config = dict(
    num_key_value_heads=1,
    intermediate_size=3584,
    hidden_act='squared_relu',
    norm_place='pre',
    bias='none',
    parallel_block=False,
    init='uniform',
    optimizer='adamw',
    lr_head=0.00543,
    batch_tokens=65536,
    doc_mask=True,
)
Each number is 128 + 32 x the weight over its row's rms, rounded and kept within 0 to 255. Layers, rows and columns count from 0. Numbers have three digits each. The size before them is the row's rms in percent of the matrix's.

# q: layer 5 attention query, 448x448, rms 0.0539, rows 44-55,108-118,172-182,236-246,299-310,363-374,427-438, columns 384-447
# k: layer 5 attention key, 64x448, rms 0.0513, rows 43-54, columns 384-447
q299 076:192158135107098177097133160135132128068155158126117123105140173122104130097119126111149114117166148109180074143143118124080089116148148174103148086140115106092093101134167195074090116106113107
q363 104:111127107134137118141136123155076086155150138162086099159089078147052215172108158062131164150135130151139167116135119173139067064173124134154113152179123095126148127059164126105116083145179099
q427 096:113106105136132112139172100123131135076094127145134122131130108109171109157170130095142073124127145176129130139209149142145154138140173102121115165164089104141128102119122110162098124139179067
k43 095:171203149128192110106114175145084128164128153121123177113197081121138187094113117118169143111152111116139165134117111178150181115111130087099117160150116114136157176106114169134070139190108167
q44 080:154093124110191150120123113135087158107152146147123108113065106081129134082188147108162181153110091119149125146108102151101181185089200123095168118129101139178145144113155122182115100106104159
q108 081:136085153072152164171091122172100153128118099167093166140116116090107148080127153107123149095149127161142087060095137123152159166170136134178155107128100119122171129093138080111171078163130175
q172 131:112133136126111128155068148156110116141087110155088149170110141122122156115161131133140137086128110156081112059099094168141151114132076140155115122133108122136162143155126150131102072150078162
q236 127:146123141101128101139117140146094132136109088110145161187067127138124163091149137130129130091081102146066137104117124139112154085133119113170155139155121142143137176126145127109154067147171137
q300 076:120072146119151164139143126090168135093156173159091134082110117081111154126141128144141105124159136149194130131122073154071094120096180076138106146116143076117111086116133125141141128121091101
q364 112:068133140135130126138102097157114174111128098150066154179102152140141156114096112158121095134123119133132086103105103162098097142132130149133137132109072109134088142168150137153093111136091190
q428 090:069120188128147177116114174117127168107176181123093097100098098098097146066156123111153122136160107140175114118073083140158085138116228164126129135108113189173112105121174147166119110134120140
k44 085:107147110160130105147125138125100200158065080146083125124117129205143116104086137037145134143101147172123152165153117131193136153145133128139083131076097166157127119095096137096114123096179103
q45 072:157077131096102201153149143147176161123157130117123136062123157157156135089183119131207112155108126135145120152105148165086151201130167108120102097174125144116134149092068096122128037127092112
q109 078:123108163118142151107102192116140137154211154106113127047166089091118151152145147132144148083110094116159111104096112132148126176067137169190149122112118125108113099180115131127128110101091148
q173 130:123108145166147185116086158153149114130161147140042153104154157084147124137169144149120131083151124096151110129180114157108122127106110191088098110137080090106076119166107186120077123145017174
q237 084:096120122175185202140148137131148131090149095119039154094121130087168124163122143127118118081098080105146118170169126187069109102128141126103113097163077126077069141171050165127079113115088166
q301 083:122149131136113161077132131156112089168099090154141163160140143141111124123154163122162109134095110134072159129070139122117144123108122107113104110116093041151154145073116114089161184157147128
q365 123:117146125162167183134156163160100153107100109142109175124170103083192113137132125138133106084136073154142104134156069082118092132091134160074101071134112124125092148176110124101079158129072245
q429 098:158081157115126163140092145143157147153244162143089108073168137081156151106173112161100122135116126081161177143105137108133075158154119182133105114155142136080119111136152153091123085137093145
k45 094:107121166039109162143146065155119199063125133133167135101062160113123136090150119142142136107100148073169161121106137079181117134150112153138140117132137197133184112175120149128157139102090079
q46 084:086142087059119101140098157146111178117097102103147104162137090173121153121068126074168093133131144148118104139097131121093108140122143092146127095171078157121171128097147143127157086123170124
q110 087:158137110116192091140129158088102119175142189119179097080165167149111146116145090153151120105118142122121147144139107104106085123103172097146074119100144158124091121165119139141131135138135049
q174 089:179129199096179102138102150121099158071170131063163174099193081121136142096143141149114070160180104109104074128133125124085116122105126114107165115116170064137166127079120118139114107102172155
q238 091:159117166125118129133108110111177189118189128114046057060193156081160127116179124107115088142212135079159115178139127118118164114109100151151156144135131138069149090129133125136130168114061170
q302 084:102104106108057098131132160145103133155093072152142151165108118191158126167080155118074133145091171177074149122112120093137142166156145071150081156094109171157151110133151079147161157173133100
q366 117:180142118061121106123142140150069148116116098109221147155130079101121177081138118107128159112155117197065124126110099074138147120143126101157164108075178125108184160143126142078138116110171091
q430 094:141126119061092057162112079139093134131130116137198114135110133197120129111053175124115132115122139139081153102129112129144073094155132093193105116146151137157134141109154101119165119119177090
k46 106:117160163146102113143162117148139073156141127138135114092114135136091153142132109180155150087142087105113120082107223139149100156122188151134131046158100105078107132163136153154193112137101113
q47 084:144170097145149083135099086132092108143086082153172059156131092169095088144089131086167147132093124141115156117134111113111133098132162161136136100142102152144119110082083135147141060169228128
q111 096:112154129179180133131132072182090139121072099145176119110100115165075115159159170092137124127107120175109082163150079093119121161144172093053134121106101147172103156138078126146102104124185176
q175 131:134114132066158088108112096135106120109139138084201105205107126157089144086095131104130141143112132116118125145104109105149115114136117124126170133150143152110168178128124146136131125126239119
q239 112:144106167087193044140093119139064095130109122129198117194109122190086145121116121111120159109130119160083132144093112121160162112096141105157164153136135128155180154137121130103124129115172167
q303 070:160133115121084056135143121138062150133091102082179113175168102155124165162121104114110187093096139158056165057127124049173120110169071127158163171091153164170148119111121128104113166143156131
q367 109:138163119113142107032149140101165087138142152100182098181100088159100126174063124129084125123086114129125161149075071111135166086170167089141158157145152154129149159113133127104149148132167070
q431 089:157139101089114078145133182168075161125068080139172180167102115198097137102121176110148158039097127163034120115100112113138145099168099120161130126163121123194153152103136104138119130159173132
k47 130:149132081209149077152137131145149139160105087121125126160126105165133090118074132062088104174085119146126090218148113155137107162104121117152094121125138163169105147011135124152133169081202162
q48 099:128113133124082138105085140127142199116125109148147107165167087158124093143146142080115095146130158196101099134113128063119144131139162156156113157166140165180141123046132078069144119117154113
q112 090:174119117120116150151137161116174146133168141085138081122161057147069141127078159116142100170112120177134178155172043159111197136101193123158118163163191131197140114141076189116088115132170147
q176 095:147099125142134166136160126124109145075177219097074126130171097140127106142110109107108183168077149064215115149165150157103052124066155121102108092164092126083104151094134143179100134131151100
q240 099:156124099153164108137178153098102109124118127118181178121094111192148086134089130134109084199148157109132157196186128091176152156117157078163097169093190138116119144111132120131145156118183078
q304 098:103078138071130129114057179132122175119103141183064100139157149119165148094178145058149194090181154159100123141166120117114137096085073217117163210179103117144147074093150144138112105135140138
q368 110:185161092161139184101165165109093156131141208137061102140154092144167083182120091148140141173116113102188117129164152113139117126134166160083112124162122129099069156111151134127110135063094198
q432 129:128150155103108146140067173171165113104134156170083119115137109138142155125181186085069136112150172110152067138140092150088099083114101164139097171187076097124138116148116159156057140166072133
k48 087:159149132130056092064125145095124137163152114086125090142103090127116139128161116115085102170172137182208120143108105101120107087143163172158093129141154161121156131098136118068125115167143147
q49 120:163161108153166084112115102137104088151075070104176099199104126181078116111091144056151115137091124181081147131145099104098153155160160157110139148125141121148160122063097115102154103156218145
q113 080:137128133176159122142119125125052113165124116154155110114138084134073147147105125079133108140090123155128148170175084068076124164163226117096118142098158105155092125097062135111112103198129166
q177 113:171147133080186089135153101123091191117118103087205137182113090103116159076148131105131131140130097178108120076099134125107108138083099084152166126137140136082158137111149075142114111138232131
q241 085:169156167117126092095150111119112148144120129127193079158125096141076140121142129114118090149127105159142114113121188140120152132103118122171155126160147174149162091078164069179171140146178135
q305 125:146159115073111085122114150139084082155040086118216127222117117175094168133112153105125150149094107175078106086102102084151167109167128137151140149152117192177167130089131144104122118165179126
q369 093:168194120082130111124145067201081111089099128095193120152128125170150106149099120107130141140100114169095121143122134124160169121130150063097143129164144172134127110104097061147088179106152120
q433 131:179086123130150074131097088132080103190080055107175138194092123182100118123116136059116116110122094219049161106134120106144153135141109155144143139130140136165170108080131104100138110141181122
k49 106:104109074215166104172096143103071049138086106157146121132128138148131080119087109050108068131104120185109116164167131088137104173119149146085105164097220131164117182078090114098102107102180157
q50 110:146163123077114135143109140180107162102198160146076115089168135118101198131143138156099167143162152128144097168109105139135119083152063099140122180153162151110112134071132168094108121157129089
q114 114:152155158054097150144116081151153105169188166154104135106118154125104177129089127160099170168180144108161098109115136116134092130120048158107112147139123166058133098108184161151133106146102077
q178 123:103153129148135165134176121106161133101185220096100121087157108121142117153129120160067127168149139063224142167130143149115080132126112116105114148111101094098111123144095137152103146135075137
q242 105:125147130127153146106132152101101159102173181137125119100121117155146089184098081123118102191177112156182141139116118132179120148193109106150110105071167135092076161120117149109143089105153126
q306 124:102147123116181148158162097130161151070190186089076108078129128054106168099133145152109127137148125078200090142167099148095065128109146137082072117141115091072078130145092206186124100117137123
q370 122:127118111104099158098124134116123170129188144162112143107117095099136138125134148149105111120158133095164137092108126122148106109147086118119160132129138139110126107126156138080079149093092200
q434 109:118163153153130157129150073117109132133168132164063103083142150072106199131162074131104090146116131099186091128120124179147100199119129147064122139138131146066127075120132146154140114105129123
k50 101:127142159062146164106059073121109137131203165157108081090142131089097198134196146154088101174185173143143128138093121082104164114165071139100131178202153191090155127120112166114086126190136083
q51 116:128150123208095154083107151118147146141080153122155128156117141122121183150064123099085112096111168152113169113138069144155137156207130040128155140101154100153107081138159135051134121129133198
q115 111:118124114154140130109135167171128181109075155129184178154091158167179156128082147083122119090114176150078157094139111096175164146192095056118153162151181111168123108100138112082131103144168132
q179 111:128121135111131101068134108123099101170101087108192106135106147195097148144112111125204068136091106176071101127106121102176134127174137143171110111094110123156125183087165147076187118083194115
q243 092:119126126099118101128133112189044101170043121134124108183121186169075148144168088072107175103111132154068107094124150108145132159115132153126130138135122125140157130083137119125147128085181127
q307 099:191144170135116110134111135127161158173136117137162176138091148157193153102080161103087105075077215161075107107127105164122090113138150059137125151136150121163133102103203147082122113117171157
q371 133:135108152104119118107098073152113087194089098128176131138086184159090124172124098086123155121122112143039136106099140151153161153177117163158122101145161130156157171091159151135162100129185053
q435 117:123114113160119124119132139154154149119070136094166147132133153136152164190068180128143123089116178154058137118123085095126135113157112030108093137122116067159109145130100138098110137156143140
k51 107:088094137198058148102100148127161133128099158110107151113164138143113146195078147100127131130133150176117135147142095084153145115176149062125132102091168090128124091090130158070129094145169159
q52 117:077106150153172113140173150135105125169111161143100149153112087164136095143144152142156179176146067099145107116145184135125127151089108143111134110136133155140070102145166150150152152094143112
q116 107:118104148120122153119169156127148148131144157159119175129130090129133100142153156155115156185138100103157130091156172137116115119118090153128112144137121135125078133113149177119079198082066116
q180 094:136073146137155141081159140078153119143132135133150132215094164152121158181135118147142133146061145116131144137128138136088130119132163148150101192199144129127081134139104183130202119161147146
q244 089:130140097170121125108162115146201022116101134130134156173144147150113125158128120130159145139067162110121140148126165155112141109172160149141105149084106144102074126113128123092182173161121133
q308 120:127168152156205102182179131133123131125106109166159132165100111163119129090115187107179136137117126159127134123134189152142105132106129163126158099109135162133098080052163139115138093058176131
q372 095:108154140119077143088110109141161075135099118107111111187112156192114109162117087156107175106064190112136115130132135151098166139128151151069152171117109131143090190132152115087137199111112120
q436 119:120103139112151154151175137136117121145117121150106142143127114138158127196143158126102142174149109083142132142141187129097133140106080147123152085146126151112094096129148124147123156102120121
k52 106:089057169138155120126139130122150122180162150159096150132137071153123115155153151137172141151207035113152146141167160148119123108126081112161136094159122167158124121127189129136161158113164107
q53 118:138125123096101142129133086124127128133148146123167142093136158107122168130091101127117126112110117076142106120150133104135086125148108127129145126166117149110113207162104142176141094146188081
q117 119:179146143077105155138108071130109164161146143120163130108126180131160180132140115130131132086139124121149119087177152105090084120134077122123177096159112161124139193181110147168148082148169106
q181 085:136125063053143167172140118085135128126115156113137089078132104141128132163114085102109171178137135099210133170074118163116131145122142147127082122165164153076163168118153126142179170109150142
q245 091:150113108124162116111215150113168140163175188095143126126143151187123113162090113142108115174179156073147143169155167139154143159154147127155102137110088110105107115103128159138183171158137151
q309 107:142116098132142108101138083136140141134127143095149131139136130085137179110118109159149126090161118062182080130077122100122124152145095163157143148129154142126123166176100152177177104148171094
q373 108:156136101130070165108138131054172110131167142106152081102173099157136116157074100178184136120108130070173183162175145104149106062191183149112127134148144109103069138094151148070167162113124098
q437 115:151161107110128102131153067098112157165155137085149123104115136109123141123086116165136140081130111055185091118116140129112106120161123134154138142126146151113106153184124142190187110154159094
k53 116:152150141125130141158135110122097101160153110102150129142125111129118150136109122133151147035146134063137110097143143139123091106134127116169149110181093133152075148178113126223158105172160052
q54 118:114165136138123071164107150146153119136107147158117113130120142162154128182140076101126119108106139142134115167149203067188160086171091101137052095152200198096153105143150144108130104149146123
q118 106:116165161149132087135125164131147138196138127135144120107092118133117163182161066129181153107102137143115140133156191103172165075114129140109084102177167168135117070118150136127100112136141182
q182 082:150114161089078169097153116122163132147167202114130126122192156136127140090099079149130191123120132076205124127083113112143092084142130102084117120097164127086091115099119168140194134139107148
q246 081:126163126176149096137163130104139141131117146087171105139126156110178107150097124150111169126118094059137123131060105109108089146165102071121160142071149172096108097121128106155109148128149141
q310 109:147127117121113125141084174118130156146170145172085131072134141100161153119173171143125164129140170121144107152152153077132124119131111106098121105182145147081091089170123161131108107139099083
q374 096:148099126146076158110120105123150123061145210131082127134172144172149082170140079181144132157129089110131159116153158113132096115139124133059086176138137160120092121088134164084173124119089152
q438 119:101173134117107114166092117161145149131152173169127125126123166155131164162167141107163071115131141099155101189182151125204145090146073107102097102170157131067158118147117118138087080151130105
k54 107:085182104153132089160074150171148162158130133176129136121101127148156133126162102107150093113133139151125105181158169117210168090165066107131081099176197194113123103149121115165089089126145116
q55 112:136148185139132172181120165101116143132114134130120124122101105109107111135177148079116168131101109103123130116183134172128108157091110163090121085150107107148103084105160155088105148136155202